Weights of a small transformer language model.
Size: width 256, MLP 1280 tanh GELU, vocabulary 4096, 23.4M parameters.
Architecture: LayerNorm before each block, tied embeddings.
Training: 1125M tokens, 4292 steps.
Each number is 128 + 24 x the weight over its row's rms, rounded and kept within 0 to 255. Layers, rows and columns count from 0. Numbers have three digits each. The size before them is the row's rms in percent of the matrix's.

# up: layer 11 MLP up, 1280x256, rms 0.229, rows 973-1072, columns 128-191
# down: layer 11 MLP down (transposed), 1280x256, rms 0.221, rows 973-1072, columns 128-191
up973 097:137106084131134108118149151108121202114127146104105131115129140085130120117164099121164118149168104161120120131150146118133100090109082162155113121103157131145146103144168148146081125133149153
down973 091:118111133191120157171110089124097146107093116169154155156127117090170088149142135118179116143110165138110147149148155112133098109154121094150147130135124127119154143151132142155126109159122115
up974 099:130157149110143131118118149143137092129131143141130151104127112135123168129110148083126125111156128150103134118136132139132150119099139119116131090128119141113111124116122103166122095115127136
down974 098:154139179180177100157063134142140148115132094106135115110116101123122112093137143114156148113115131133120135168146136132144118160098131099151146115103142114138117131109152137143163118179146089
up975 103:112127154133122146132119162132135131177130156121099115128119125095085127140094087157157117147134105138158105076128107115162090113119131118122145095122142101109138108108105161120170100151119129
down975 104:125142128136139139146143126113119108125138108156143106139144108095142130101138124106117137151165121091186119164142178128120108081078164171153108120141123156129128109102146132132146111123155149
up976 093:090153122116120136123112167136136128103103096148130141122049110128174115133172102163116113094161149082084131119156126131121137135140137111086148114088120136086161129127139115125132081107146144
down976 090:158113136122145101141122149142157136097115132118149146091053130098127171122089109149135103135096141156107111099139126115107146116142164115068158129107151103121163148078120105105107070143149119
up977 111:115155154151152129121123124116134129120111127135139162131131134099146108144122117148123114122143136057071104136096151100114098052113145117100119125142092099105085085112128133108122127124103128
down977 112:101082191111107177125150124135079118110145174146096162099136120092115128120132119114145115168129113150091113137083145105124161122157094149120123125141105164116142137119122169091127122097128155
up978 107:113150136124105144105156093111153118117125128087134130111123143119158113103123167167110108162089161089124101088123095131116102140116107094116130112111130116163116119097102141156114123137120107
down978 094:097117128121120150099160124081115120149082090169142140132121132128144115120130142104082099135172132110092175100158148127120093129174170125138101130102133141135135130132124118158141121159169141
up979 122:104132082121133146145155092115078159113105137132138111169089121110128138113116127112130142106130174145101146110136115118166181133166111145170137131133125153154161145102139113115070137151118114
down979 129:061126071140145094167108109118093151145173113151134135162154115075129135093126153103122149155119141150121095126129160132129139114129121113147118150144121124120119121118166121089096104171148119
up980 103:150158182120102125115124113145105102103153147115162105124153134134123115111146124172110146156136108126156157103123122153147091144150140131180144171151133105140124115058142151142140154169089157
down980 109:164085089120136119159144138154135163157140085117133110135072148148140120114117103128151079092122122120124088127151146129131129111096121108062171148132128195153137161132114131110100130095113135
up981 089:161126095096129136112138138074093124148118122127154162109102140129155156129143150088148136134175124145104175137130135121134107123124105084112112116097103116184180133162079142123104131143096121
down981 083:104106187164124114120125110148141149130121147127164127106102124160085145152106160138115126148118154120129125123139177133096132135154117161187134115129126093125139135104113123148150138118136159
up982 095:148138153113111154171126140132082162091108120118149108138157154085111131083093105124113122139126117134096152092096146074095173171114119158154159087173124165131102124163130142160097119137134147
down982 094:102118111127154084139154168116136089145129091150168130142123123142102126192118127110142098125104182112163117148143141112147137122142124091110145142100125105127166129131135116121129167105163158
up983 099:148145119099148121146130121145147128146130164120100139079198130145116136143107110131128100077097168105136127124097140153182083161128105087112106135123177132110114108122134093152098110148097136
down983 103:114144115152145155115122119099147123164161167152112081102106097142067139147144110116151126114115131139179163125119123150174118177157132128106155162111115119152126147146135118179126160086097122
up984 110:090115162148183123105081178101107135119163120102107137108130143117161130155103108138100121138096150088160105137099129134112090140106146139124153143150102125138166103100120103112153136125116115
down984 102:170131100168166114130131148094133100077133150112138114176114104161134112128150131104090107109157129175153126157128184164134154121141145104133126137106136101089143156130117139119103126131112145
up985 105:150091109144124133123118111153141146095120155137147114169111062136154126117106132123126143103150152092151136097160134132138124142151165158091099124102140142156107160138136110107126150132122119
down985 113:140129130121153077096076154147133165138129136122157163150138102147146099121139203141101124148136136124107160111134114136106122117112134113129187146138154143169123118118116172205138159107106131
up986 090:143123091139158118118150139122158115100186134127095136132157140126134152110166127163115126154140105147139144138139122125100115160155124149108130116101122090123122161097119133139128104106129137
down986 093:107142091164150076136120112123155117177122124124121157158099123107100125126126098145166128122163108108119161106120140112127127143124130162162084167163140145144140087135133101111126112150134141
up987 103:094151107146111123129106114148121142143116124103150169116132133071147107118132111139160127128123141115143132079125133198125195155117146115163156132130128156100105148142121112124129123134130130
down987 107:077129102163181151136119124144110122133156155114139159094133168155127169167137138132150121106089201074129152114096146166167127122111122156114145153154101132133111123141158105169179116092131107
up988 091:118162154137140126115101142146091143118140143141113110136130127136133102159137117146142159108137119137090123096175089112148159096155109161102107178170146086129117179155106127114117136138171132
down988 086:098127069141141114142142150158141103133104110071105147142138142175152099088106127139064111123144167177152125146118133103109091170125137145153138113135109132124110131112113145131142154107100132
up989 108:094124132126126151106096117140133131103136118147104116150117163166124106103077095128137142126118084140150132121132127109154130090161150130139122117111099147099080103131130099127153132123146116
down989 103:128109125083138141136145101110109145112147111119127135153105133085108123136160109138109169127108152145145105116134108138122127116129132145124102081103136131130126131111101115151126101093106115
up990 107:130129151112135122104080134136100122141146083107116149131136139101073148101140149120083094163156123152128102137122143144086147137124118138128094146117089077145136141132113120143153149125165140
down990 119:119094194136130140135164177142089141121125112123109141139126170118114111125147094106175094157136106135090152164111128103152141142101111166088098147113123129141135140109112127150165129116175127
up991 105:113105156139099093112127138163139143082148108165142138187144172072120178112126144121118171129130119152150170168108130114126112153097134117113103135157161171110158102142125115165119115147110131
down991 100:148117119157102109129139146147113128124120096116114143115146164111148175095160171134144125160138100140134129118131134112118165164135130104091137137165159148118143126182055159135110106125123170
up992 096:093158103143084143126117130111187090101134093099176118141162130121129109148161135087134129147135145189159081138156135137107074092144123094164130097126109112146140144149109100122149113122143096
down992 095:162131122123131105112153139130132142106137123082181106150086175114190174059120129136125167095101158119142142143101130152176108123102172158174106178151144110131122099115174111084114136104159138
up993 103:115166114140151113125166152102157127113117130130091125130100074101125061162145110125112146123151132157086115125133153097190082134139169085135130142144105113112093122133139128109138123131097141
down993 109:105187152146118172110114127137108140120145165127169167133093149119158127101138129123118154121158104116101165136153156117108132147082112135138114134087157170130130108108067103133163119137122136
up994 108:146133119127102174110116111116136146151153141140119113127139133134138118067147146142111118125170156142121143110152145116142100078149115130098148127146088103108153102117177117109176144149197159
down994 110:189104138105141089113078147130091128170108169171131181085135165152141135117090158156106117127133118152120117169142133104118126102148145115114131107146092127118212142146117117131147097111131167
up995 099:150157109098142128054115141110138122153096100124130095186142127129150114141143143075127091084072089137138136105120082103151126065131102096120109120114109116126117131149148093082169085102103077
down995 102:140099160163121131166128164165132139120113159129114093101177123113174169116106117153159118174152114145098160101117163122083138105152100105107121139135134096142138084113132125116124102125112137
up996 100:115127149110106163143121170100128104159156128176143157117112101126103148106103117123124117150142105106087150170131143098144136113128114112069125110146116080120124139167162126121112105122133114
down996 102:144089154155120173100117091111120107091121132121123117119164140151120121144125090116133110095122098101109098086170120161089098118112124099113093126142079098103103070122103118146138106109138132
up997 102:139154107137130084151125096147144106189101131134085136125140102121110148129138140101134127108131102131106128116169135103112139110130100094110105164142120106122125117140121111130103131145118105
down997 099:119122140107166124132144163119093107173121127122178064151176187106105118135124134109201138123083129096104077136064111123099122119140137114157149124097157110126110136097104119129098145167153138
up998 101:114107131114147148109152087119122154133145147091130111096075149147162110130093126134121129134147100101115128138149156140209111103153164127129144104086143134124132117132100121139145089135096131
down998 112:137127102162133138122151159137103117130099150091107138090126168092169188128160149114092117094119110122126137127111104144101143176115166093113138132131125105140102115136115118161100112063153166
up999 102:124118101105121132119148143144114080065129130151136110168146097112181092134125134147141144141167157109139118121127133107146168124112116150082155112120113128131127131116138099103110114144137138
down999 098:093128118177175138143131103115134110142109130145144130127116146150117111113124100139124119120124138131149125105138115090159123160143119121105103162126124172133138154137151146152102164104146070
up1000 097:139134119119137100149131080120148118128088119114131076122089131112136134105124146149112063107111162147147144144082096119137109158122163112152137122136131142179110147119122139134149104098144131
down1000 086:131126138117155125172119158109064138127098185136111132132127148159119142083115126092120176145115132132118099151089121154090162137102082139109085129131146119099153110103155213148118157162160145
up1001 095:137166127121147096122080125128116090164132117130095073144147092114177097077148133186110136125133132174100142152158137096115107115109107158087126105122119092125159113117157149106136094088112129
down1001 089:179130107120110134105142115138075122110154097137144125138161119148143106165124098103135154130112158074146146080106089127123192161118109113158135142176116152161048138090131128081133119146162125
up1002 092:164132111131124117075140100128139104077116148165091149078170085109087131084113097129078142148110106089104155068107175139160106090175120131149112140112102171156123155098145125151151110229112139
down1002 086:110102111143142106103121139165098141179100129141115152125123115119128148147155132126132145150117132117127131074088110135115113117142114138149134125172060168092143121153156139120117097108119123
up1003 115:139165122156090130153144135119112188136125110134107121084112163094179142147131185142150065117129136133146081091148123143120087116114142150168132098104103129104119155151106161111142137088155133
down1003 120:114086155115100122149150154135103148150167119146127100105151126113151128210124164096118104156122132110125098156120130131135094165154120124129140109113123091086122119151136144072113112092153121
up1004 108:135130145123128106115124147119107128163146116096155128126128114113150098122138100169093134143166136121157170112162152137127123166087151140097134148167111129136144153172136136128130160100124155
down1004 112:138124133111188124152115148147116093103099119132111143120102112136136132129153121121150168123072165099119148136104123155095172157141147130088072088158097140159128146101110117123119139117104109
up1005 099:128150105114110103108107101183114101098169143115129108136133124148119100128143121184135132177119118116148146134134098114144154138086148137113114156102080126144084143150082164088160154167113129
down1005 113:098114163146140117108163108143095121102124139150067139121148126145125145163132134090112062129148103151114176138094116140075073131160167097152118121155134134123123145126121143132085110127107168
up1006 106:120114096084128119122145115128190169151112119133154157101152128128161112149138108087074153060074146149123139100139101096156121126137096131115133093090127132105130087159159173149145095134109122
down1006 109:134118151126080133110159139116102103109095082138161101177158166110114150077133096148111157155158147141140096128117102142131121146109108132119177139144105097107119130120133137102104098141117124
up1007 105:126148150156123127134114164140111093112099072145103092093142134112137091127137121143141112133184141101162088140156160130175115139130122142124102117144095151167157102109171105129107121138077108
down1007 095:141142098154117153132145115136158114122118129121120143121139145139135198139121122153169103110169106135159128124179125123151127104144139093135169149122126133088062115127138105166140133113110128
up1008 082:160126127077088130119120081138060117132131124154161126080116147152101108124111138126152097122136143144130145142086138169091099136147145146132123126118102160120113106091151124113146115110121103
down1008 078:091134158160159117112100128089126106115108104099095118181126133114171122110125139108091167140132145116121126111175172097137162141101103147140120119152149113151157157173103091174080112125111133
up1009 099:116154173155130105132136092146121114136153120109129101131111099103093134124138163099112151142124098112163129143181118098101178119142116154056119108109122122151093140160119149093146164124188103
down1009 102:107123151127192101119106110140147109152161137131126063118143162120114128164135134134139140132137114145127093184115124113161098120138120143086182122118082119145104103161106103142138151159126135
up1010 097:151143113149143099129157138096087138100159097128123125173089100144114121116119135153141155116113117113146153156072162092109143114148145154138139157108147099100135174093117111124133115107152134
down1010 102:122143176141154112148136093094167126161150150133073093138115117135120099103132126141092179094143098117132090129163120162113121125160109133087119195143106122129104120179160122156112116125131090
up1011 098:118127130130160144162128134134127151132129141114111163108097104088079118064111106122135148144116116104142141145106136132132065145117123124136157154078121096109108117158184098134104115105113108
down1011 088:127107137095121105087138122110123110123081130133122113098139164173142152139131177112177085152121151149132115145165133161144159111137128111124101124149144177095106170127124130171130117123159124
up1012 099:119140118090148132137125096124128121106144058150121099137116132133157159181112165111142124145085179147143126115129148140175101117098070115169135124114120161145157135133139126143128144114126124
down1012 101:083129151148136145146149117141063115119145123125166140076137081093171126046145114130103160149100137153100130134126161145148104113096084135120133145120089117177106127110134112103133137143147109
up1013 078:125101138111139157121172108100109164103107096116104174153119171163147176125167132167096136084169104063136090106134104100152156104126132128171111124107122082100142151159151140153129161087109130
down1013 072:099141143136138097111120169161124109143131137134150112121156118160106092089110143106142117139086139147142143146106158112096117136158122154127167116164165162154160136090127092092142114147108121
up1014 095:093108095134096102136114138092196119102142133134116146118064120130149098125130134091105130099155121110113143162093121106136079118147140143115163048135142135146106099139138140122128142164086176
down1014 091:132138150136172135133133100148126109120124124142143150140116084120121097132136111117111123117122148157142092127131110146131122139109075139133161098151110178137151069090104132096120141201111142
up1015 090:178089115116204127136136120143142141109124104151127150178133135139095139146108121120129099112119103137117151123120152148122114124092100100103194134132139147175161142160074129150113137142114116
down1015 096:117168129134095131132124150117156103103175156096081109118123136104102108124145153148118097136126109121115124118140113175114122116089107110161145109118137117144161124170110161129113140123135084
up1016 101:141130171127142106139154103101146143130128153141146118112148148130079178127089104141124102158137128172101125127084118102110107151156163132087148134156125100094133100148129127073117112163136128
down1016 100:129136126161107096156127081112129160134155174122117124105129097109137129139117090127141094096152111149136129154126130146098095135133133104149126140124119116126141119163076120174161133096100128
up1017 105:159155116126142127120139125154131113121152157154127120131089153139120094155165157118130164108162097121075086098111140113149140085111108103108116145125150118103118104140148136102155095160105138
down1017 112:157136109121157133099142126136151103115120128093126109153135106105118113145129122124134124109142147133115140149158133120167111161081098143122130116155141161122123156097138060119114173128176117
up1018 097:128148185153137127104134144099132116147117122110138117174160121166124086085108109129084147131073151119093152144105137152147076136129106106142123124108125125092132140121121143096110124155129122
down1018 107:153135143114124136116168104115131167133124106144138112133152158144123119135122130105122158136115120112142124136174116191099141118140107097094116113134157133157142122117063138159092072108133068
up1019 105:159118139109112144093113146107132188141111141125119123129139123112141081145116096093156105106150115121166151182107122129099122133136105106132108156148081105106140131156129116109120102148169162
down1019 115:103111131105104152051133140095120150152133138168139130134182137123120162123135131140146135072117117150118155179111136110080099132138140123116125149123147076140144135164123130119096097145093121
up1020 102:146114153145153111132124174109099112105162105172135128103119159119143144091142089114156082136136120101088122138163130144131106128087124120119125150132168138124100153134133122131100105156149110
down1020 102:096120120132152158143122106156185126092149139131166120096171130163098134121162122091172141137123170122135135114127117145129147131118112113129113137112197109121141121118174151162124154116139113
up1021 092:172148172149154121114123107109128148102131118102133129128125110109119161140143114120151148094119104146117153141106143138103133140133140146179112073126110098101198108132093153136129090135135092
down1021 086:123121097115120120161134151113170151137139111147149140105094116137181108092088120143136140132122095092108125139108168130140079129147165174085112138132136142132135127118138076094149140146129129
up1022 098:126112134131163090140117112077110128143097082168116127123138147121168129101152096151184113131106117162127087143110123130152124176156076142128125176121151156119135082140144162099164158113149113
down1022 114:126132108107115098143139094089101173122139140119121154117105128070106104131133131155065139110148149121103172154154109154132114103074100134126157116105132081141151120137143155171113129136152135
up1023 119:113144147112120140142164134107163136132155124102166119152108149137122131161133131140114122145148174158190088113124111112156105149098166146125089173135167137172149136156142099140158123152122146
down1023 121:086161132137122143157183147132173126132127118092090129113122129103100124144157130120140088179149123120128125101138109115128135121145112121169123142147130158131125151113136107138153101133119092
up1024 105:148143166160139092117089134124146112118168142162120152150186132104097125167125113147108129127148094153122111124154106133118100140134124086107147140126146135150110109133127093142111093099113125
down1024 094:155131107110119156073102135160140177140066114141150143140185140134121113131143111134141124130147132131132112150106110151117122115090144134141156121149122168092130125119099115065094170114100136
up1025 090:125158098122126172087119146135154125153157201163127161130084122150113120151120138146105131090160155137141154131138137168153154177138094118150112119083125111158103190126116139143176154116125128
down1025 098:104131117096128133171119090153145168071158103113125156095125124157122122108112161141082184138100131102124135100118136132112122120106136112078093123126132125128135063170110114163153104125087131
up1026 095:111134156148126117156156099172102194111127124135091148168141107124133105088112138124172120131117138128100152165091135078138100129114182094154145149100129120101136133167119134111136111139139066
down1026 097:159114136149162136114132115102102153121133158135165154086129118148132126137187119127117109140126075118150136108117142143056159167183117117127155116156120076126159153112088193115114135109117182
up1027 092:113131152146131153097124136119216146105131131143105129135163157092148167136108125097163135113158077139066188141141092122133101140092133125134142115112151134116114120129112152134160125171139089
down1027 098:134117122111088096133102128124122160145138122135142065128136133169123114092107114118144123124083099147150135194142151117130095119158142117136118088145124113134149117111118131111115094112139104
up1028 099:125149116136136096144130123104147139072129118132158098131127154121156112118111124165094126162103166118143123143121111089141121135115084116142116099127100105099138152124163176082176143140150111
down1028 095:182146114123146115124122147120152096133134108148112145137103103110101101126156098116108105114119146125143108090115160171104127112145169165117068123138095122116141150124145108124138168148127148
up1029 105:161115104157128107110107135126104142152141117137167125167104175171122109150138142159127115118134095104127130129124167142167061153142170117140127155163106103132112093141144164152155147142096145
down1029 100:103132146137156125111123145112128135087115103138093135185100108126125104127144159153124120142098150129132171111144131172107095138164113132126139125131112160158147119124163107118158190150102110
up1030 098:080127087109157104099130134153119174144136110154121088126175152146096155163143155140144162128130127158101129107131138118140119107130142151119099141144170123131090095107141105124111090151173110
down1030 089:145102099135112136124149131112118131156103181171152116108167146069124148140102159143128105072119125181114136139092133129074141108158131139126086092145130147117099162156132124095117105119116163
up1031 100:112138182137152104133094136171128153100118111100111158057150134096106170137123141170122142118129100151142089124054142116109116118122114145101100117135102094111133101140114100095086103102147151
down1031 089:124133137150145162108137145140142142090145177123119123142120119124116161155138159115130115074143145151121149086120130166108170110167142069131118182104117122139099146098123091132124072158124134
up1032 101:082117129127119149125124131131158141098094161135114131106164134099126096140176129172141147135161128129084154144177091079098137151127176146112140128153112122129167129145089119115123154149092100
down1032 104:125140152129146121160139141104163121137141115150121135131170135118087142118153158089119168119147151134057134123170150120130143123124125086138174120145138131117110138127149128111083116124139105
up1033 100:105121122117167146169160110097162130136123114121123118140134097118120122196189097176147145150150135140138145101099131106150138109141114129168110113140136132116101141139097133143144125127117137
down1033 106:094136117064148150100130133137135144104152125130111157158082114171124093142144104159121143128156100144141136104153101113134141118153112102095079097096102150097125110085121105136167092109137108
up1034 101:091129151091126121108135158112138113138116114127107185106121159107146128120084180103147095090151131127122117147090129123146135094158115164129184131157135127129119163111134126113153134050122112
down1034 090:127092166134112178093118151142133097150134133137122111155178120138146104133131129111133139105081169159173148127108126135107142080127110112148116115124129144113120170147139133133110153113167157
up1035 091:141134099078118115130139139135154087137127126090080154102095157097088164169145127104130127115150146089103095111113131164125123154114099100151133103149148141109135129108131131129083150171114122
down1035 083:150136152117084155125111140095122122155131161136128119155139173143121157150096097127143148122165132147128167134093111105148106117126149116125126165121119107129113129082100098160139131100101149
up1036 099:095142151161138129135139103103128166147148140123114144137107110130117125122089112148129122164158139134124101152139096156106108123115108108134143165139161133090112147102102168098159115070157153
down1036 097:138108137166189143118162152184139128163128145117133148130107194152097167133110158125119091139129138130132130128151138088103116125124121122152122124114093105150149121114123132127162149147112129
up1037 107:111124112103163108125129115104116122111145093107133145139069100124151129117120163146109150133149088108155100112122112127143139145130177123150126129122145111126145144144145144136132105113130115
down1037 103:143126108122093147159166163148124164092122093120142178110116121135140130152138131141191110127080129104110161137156130157171127131117104115131116121132138133108135144089119133142144145117128127
up1038 098:135098172176096127105128142167128128154122120170138151098133123108190157145132121125115107137143101163125137143139153161146122119149122128131095131132105152157158143138163126151175093123180112
down1038 092:134167127154108136128098128088147174123129138153117107128113103126136128104136143145126132126123134104083136096134141171136144136072134070152085111130075142139152126082119155164095108158121090
up1039 106:137105118131162143133098102135120142154141120096086104124112094093106131119100154144097125171140180137120139106122159136144090134086125137121108111117080151124143104138119149116150153093153098
down1039 104:074148157157126126147146148151116125101129123174110099115128155126113126144134159124155127112091125080149115113126126164109134108138124179118121123160127107113054108114124142136089090137091143
up1040 103:135183140086124158120130169094105124138142103126116146152145166109173103125099112143119156138151128132129120168132135140118125144138114112135144169151031163130124133140078121095077141127112145
down1040 100:124108108104099125105148115134134206153135125124130123139114112156100136130086120126137138170112153135124150073101101088148117113095143099100122082131117134117155120128162152136119121090125114
up1041 103:155114139131171129136126116113130090166136110145132155128087160098124094126170181119149151104131116156101146107142126119126099134104166190155138136138095125121114112163172108115078129142112134
down1041 101:192107134148118159140119106142120133121154108157145129179124147119159107116111139151119076115133095123116149104118164162161097131131148086114138095150142127153162156183158081109112092113122092
up1042 100:144098138134136093107091089106145153112181126152127133139132150137148111147146134150125099145136137090091126110096137099132117108132135158128105181143109177083132130141128127126151123110159137
down1042 093:122165123171162130134132124114125110118137112125158099106152102094172125148117102128119115104135112141128139073158151150087148138093167107118087095162119155113133113112124155165140149096166075
up1043 104:112143119131140093188121101085089134156162108141088140141126045116100152151132118096146099098117099142142127077159148098155130159108123145138151130089152101160095151103110124134110125167110115
down1043 114:123121133129157079127165162132098114114148117137094145123157126157113156123075132084106100113121115112117148120092127109161114160114114107121160103102139141159141119141117136133115158128144144
up1044 097:129159148142133122110137121115135134133132160117058173141119165131123093137160136113163127130135134151110146134139100165124142163158154133104109098123119140117142147178133136115130132105188139
down1044 097:116140124119150180108128115153154137158187120129149131164094091131132137139114158122119125133114147119116143128138120134134107156133117125125121103161136108121159134101116156180167108137127100
up1045 095:173116121109107129125103078090151116140167112145153135148160106111147172136131126143141119148110143142108142111137104116175107120087098142135144158132158173144119124081134135131098145161131157
down1045 084:127105143107141137155164163137107088131079134135131117124108153114106092088118089122159152121123152140108109114092168134112122173134199151135115106152122144106146129134124141114156094121133123
up1046 095:132139121146164090110159069147097140110097144116122122121188138105127153142093118140159100116144103155133153126118122110122118135129128120147141174098100127106182173155159153109139156120084135
down1046 097:125141114147121142143186111139105155166140087118131120125156119118145139112114131133152094130148128149131185133150098113103103099130133128149078118119137163125137188154141162126175115129124112
up1047 098:147124132116133166132165131162110124119171067117127120148115111123121147138113161139155139132161123100096116145111108122087132145163105159126095135099160137116139137103116111111095114128136124
down1047 089:139160132143139122137116107129111145126093195138132103167117121079110113164108151114102131122150083136155113176131126144142139134130097107129113153145170114112117110149137128163090129144124101
up1048 098:112146127106158135144143120107058112164168073085113145117158100086142149141132112170115148151116157107126132129148153110121134116118098122102156092095115113105098131115137098101132143110116118
down1048 096:160162127119146081101158161086139148146105109131128097144125134090105137092128135185118122138113129155099122145164132124125185118123158149144135138147127111135150119123109097135171123130096152
up1049 107:134140146107191162132095174073149146116161146132123137129073121141118131107150125141129127171136118155128125099105119170128149162131125141139125086110135127106146157150120094141127083142191118
down1049 100:139099069132129144115109168141120146117126137155167091118132142118163132142110102135125143127100130139109148099124152145117138140114111114158089082151159141122121137125132127137139125105108100
up1050 098:129156143128133149156124117175143101123157076143122124102133123115085163144142155143114133125144124143149144091165127126144191149116080119082103153116149115115092107133087137136118136158136101
down1050 107:141126077116139124126132097159120154118159142106147093111109093130107133160163128084076161121132101145127128127172110151163127158100158109104128105106128134101110140167130135136119091058138084
up1051 109:153126122154151075136113106118098115094147095145125132085133108068148122123157145169138137148136119099080109140125112089102134142127121171166135114143131116091154153104174131154115119147133162
down1051 111:121137083132126121181137096142129113170119106156111088197140124151115112161159115134112138097149120143109122112131089135095132140132106136117127147125177116109112071093154149131125116123114140
up1052 098:096109117100099115145145162123172090091141122120144152120132189145123088115098137134079096079183132148094113155151102130112168137147121130106112117122148107134165124109142129136153118117120111
down1052 089:118099134108131154102130086087130107109149129150107140078150132108134152162106175148151143149108127141141142122089126070128156137130100122122150107145137155103087121131145148113131120115163124
up1053 099:171129089138148141126123083103144099120123134136113120148130133116125126142143126120107116119089074168130164097138135150144077118151169116121102068096157171173152120134139162127139134160119109
down1053 095:139197139150109102155114091148108098119118128128124110112175117152084120106122115085151144116106132106133160095155131130132146078120127098128150113126155138113160136096103159123120126125142137
up1054 112:133125108126102158106139143110099119145131108130163068129157131128128128149156131077135117093095180142126139120145142140143146114119134139125172106156123117126133171148120112148138144138122138
down1054 112:096143141144102109096172103124092143113104117139074140142088112099146113099133127134090165085137131135128098124124119168132144162127149113101088140116141104131132136097146140128121096131101160
up1055 102:117095117150125137095130113099134113181160108144150137096096128137091112124157115116115085143136111092139167127157132113116083112142147156136145125123105135098124130127146165125128140118089085
down1055 105:129127083123143108109148175129130140104131136149151135146151143100129141115162130106162115130099080104113096069165108135129139160110100123167142116115129161132097140117162123107129179180082176
up1056 090:099132150111083166136039157103124136137136137108112099144107104117111113172109099130116107132122151123136142103138150142169149131110112150117122113207128161095084104133115122107126120136115166
down1056 096:143165121146116115129152126184116116165112122098143094127124165133102169111112137185097111124100116107100166138122152105116161135119122140113113113108165136137155150170130126125154178114135122
up1057 102:113122115167104145123134100138109124120133139114134172150122072092116129108151138132095142150115156124129114109132127076166132126115118121112087168117123091132140168150126080118145115142151150
down1057 102:092120126130129110094098134132121137124147119083116071154137139131123127116105154116162109121124104109142167173126122116091127127150147115158195157128078156147104122125166151138175170141132112
up1058 104:118124111093095091124061085107153152120106108131119130151125119144100119156106177134134117095155146138093124085128173128129125108126129153142166133134113117100116102147162140164123168196145114
down1058 110:094129155100143130114104128153115136128158089105167115150125143127132144154139166111148098163112130103138123133131112136113136138138143137132128151104125129101074133140135152160163117109160165
up1059 082:101135118146135124147122117069149130082140125118132130108091135115153107137117136149090155160128142167152147117165125128135095186114170148084138121096115147133136137163127135135138155106118153
down1059 080:142144132105132125112147147167145156172150134136111171168137140178170135083129168109163104125129153137132124126128166128099126106116092131128154116175154166123141143124127116134134095148148127
up1060 095:142153094155142102088112134132152104138171097145139099122137147139074108150135139184127144126138154111140109147097134072150170153128097142107165083101102072175117153123131118122139137088134092
down1060 089:130135161114144110129133121097136135105131170115120134102116133156109109136130160109172113164121106094173111114117187081141116074116137094107118135110121145094150165131109145154132157114130127
up1061 100:093106114121166133154109092136124159117152177136145110111107100129134144162112143132116135159116178080133146139132164072146147154123124130138148107182112111158134100120150146197112136127119093
down1061 107:151131114146116105141132115122142141134140148165112172106127115090132116117084124145109154120093155124119164134147108158119127077080125166153183143125166167153097137101124165138132130098104109
up1062 092:138117124131170130154168151131107084126135111143100146113120153139099094122187149152120101158119140147099131118111154089143133145114084100175119128148086154149156125137090142125116139176110140
down1062 092:115141118123097097144151145140139162138154080147133154124161166105153157133070137145144194140103176141145140147140134122077112161138142133129107122133141132147132136087085109153127101185110166
up1063 101:112125132127129108125122121140112133120146187128109109130109089118104116134113148193158131158121124161108140143115116080140166120107137181116134151126130175170132139117076105131142152146124137
down1063 102:105129111103175139117070112121148156107121073092139115131142127176144087131119134166130085138164123114109110110097115159135125149155134165149105119149116109157137159082167128175145128116106108
up1064 098:093108107079124137142136134096122111148170147150120133096057120142100108082136120119116113085129138108121100125136119094144082158136127115095137108163100105088131108148162159109149104172104133
down1064 108:119097148151168142132164167119129125153078163100125142131134121156101120132076111039126152142158141100129105135152137142099132111126110155116129122124152108129130103076092120130120110147140140
up1065 107:164132099116135116104095114089171118151109137099132151095108106105104156089165114094176149138127103109108087176096126094120157126117149138129073114187144101118136144137087155091130139115114176
down1065 112:156145100173141116128148146128131122118083163118128134165121127071099159147127139091124148123128143122111109137145171131108131153129171110120105110105094113132118149154143131152120164095135127
up1066 109:121115108096059116175109103120111149153133132121115114116089124133118079175128096112102099118175113114128122109131144137113085113123112108163141085122108167165140158119091077141133155148102100
down1066 102:144108140083095145125095117160086139055105132147148114143141137087122100073153128149149153119110161125138106129119112100101125184144144130145169167119187082151141091137132142147111135130130151
up1067 099:144089101142114084082128133117135126142106106126136133174113086126068155128118133098108169091104085155141142125103109125126086107111094130137111129119113145101143088123125097119129151126138103
down1067 096:134107134125170141140121140125130155133132097123125136105177167111135090156139138120151106162122163133151137184108145118141147168138136120153103156147138123119129146127119150127121130107120117
up1068 104:109121133175157134141128114144126122177147154119123137098085156125096128185143124162113130089107100098153170116117129116152131132188107114097134141115134154099137139130140099114094112089134066
down1068 105:137130178128118121109136110166112113135108145086078105118138125136134118122111129104117108160165105126146131134177112102146127092099145169192165148110170100110138128079159090152120148108130126
up1069 101:130174133131101159195124147121160135111153115162153139085141150155105126124102139113082168147106117150121166168130099141132112134109147091126106109120099111152150110143152122151131124081104130
down1069 101:111128142105095108131130143158133132101092155149098111102138121103115131112134129157088128143117131135117149119160113131134103118098154127115140063105094134151139122113111176114183138186145118
up1070 106:129151149179109162151139112149079127125125107138148141133105151122151160089130133134107112120105142111101147117085088064133147151141120110134091132114139109153117094117102125136157119113141127
down1070 114:135136107164113127106114133140095128181100138116163153125109147092121153121145132208154071129109098157124149092118133148137146121098108084145141166100137133142121079130130119129117144158137152
up1071 091:120139144160140140132201115102105113185112099122140152154109112097081147083158125161100131147134109098117141149097140146129089102143190121146137116130130146147083092157183110116095122130119136
down1071 095:178115147108161133152165112104130145101110165150096113160134172157113105108150153121131113147108137129114138166174088110176156118140132154134118147097122119117143084156117137129131098126167121
up1072 098:132113153079059149113108149127122116126139133154087138122137143077130120176147106125110135128091146098157109161135144134192149109108118129105113094153144125146144147142145136095103164127108166
down1072 099:139161124106116127121166114129153120086124132134133140114138112102085139121146133130120180132182126132096108103094120128131142098119116145121146139118100140144111134104135123112133084108134150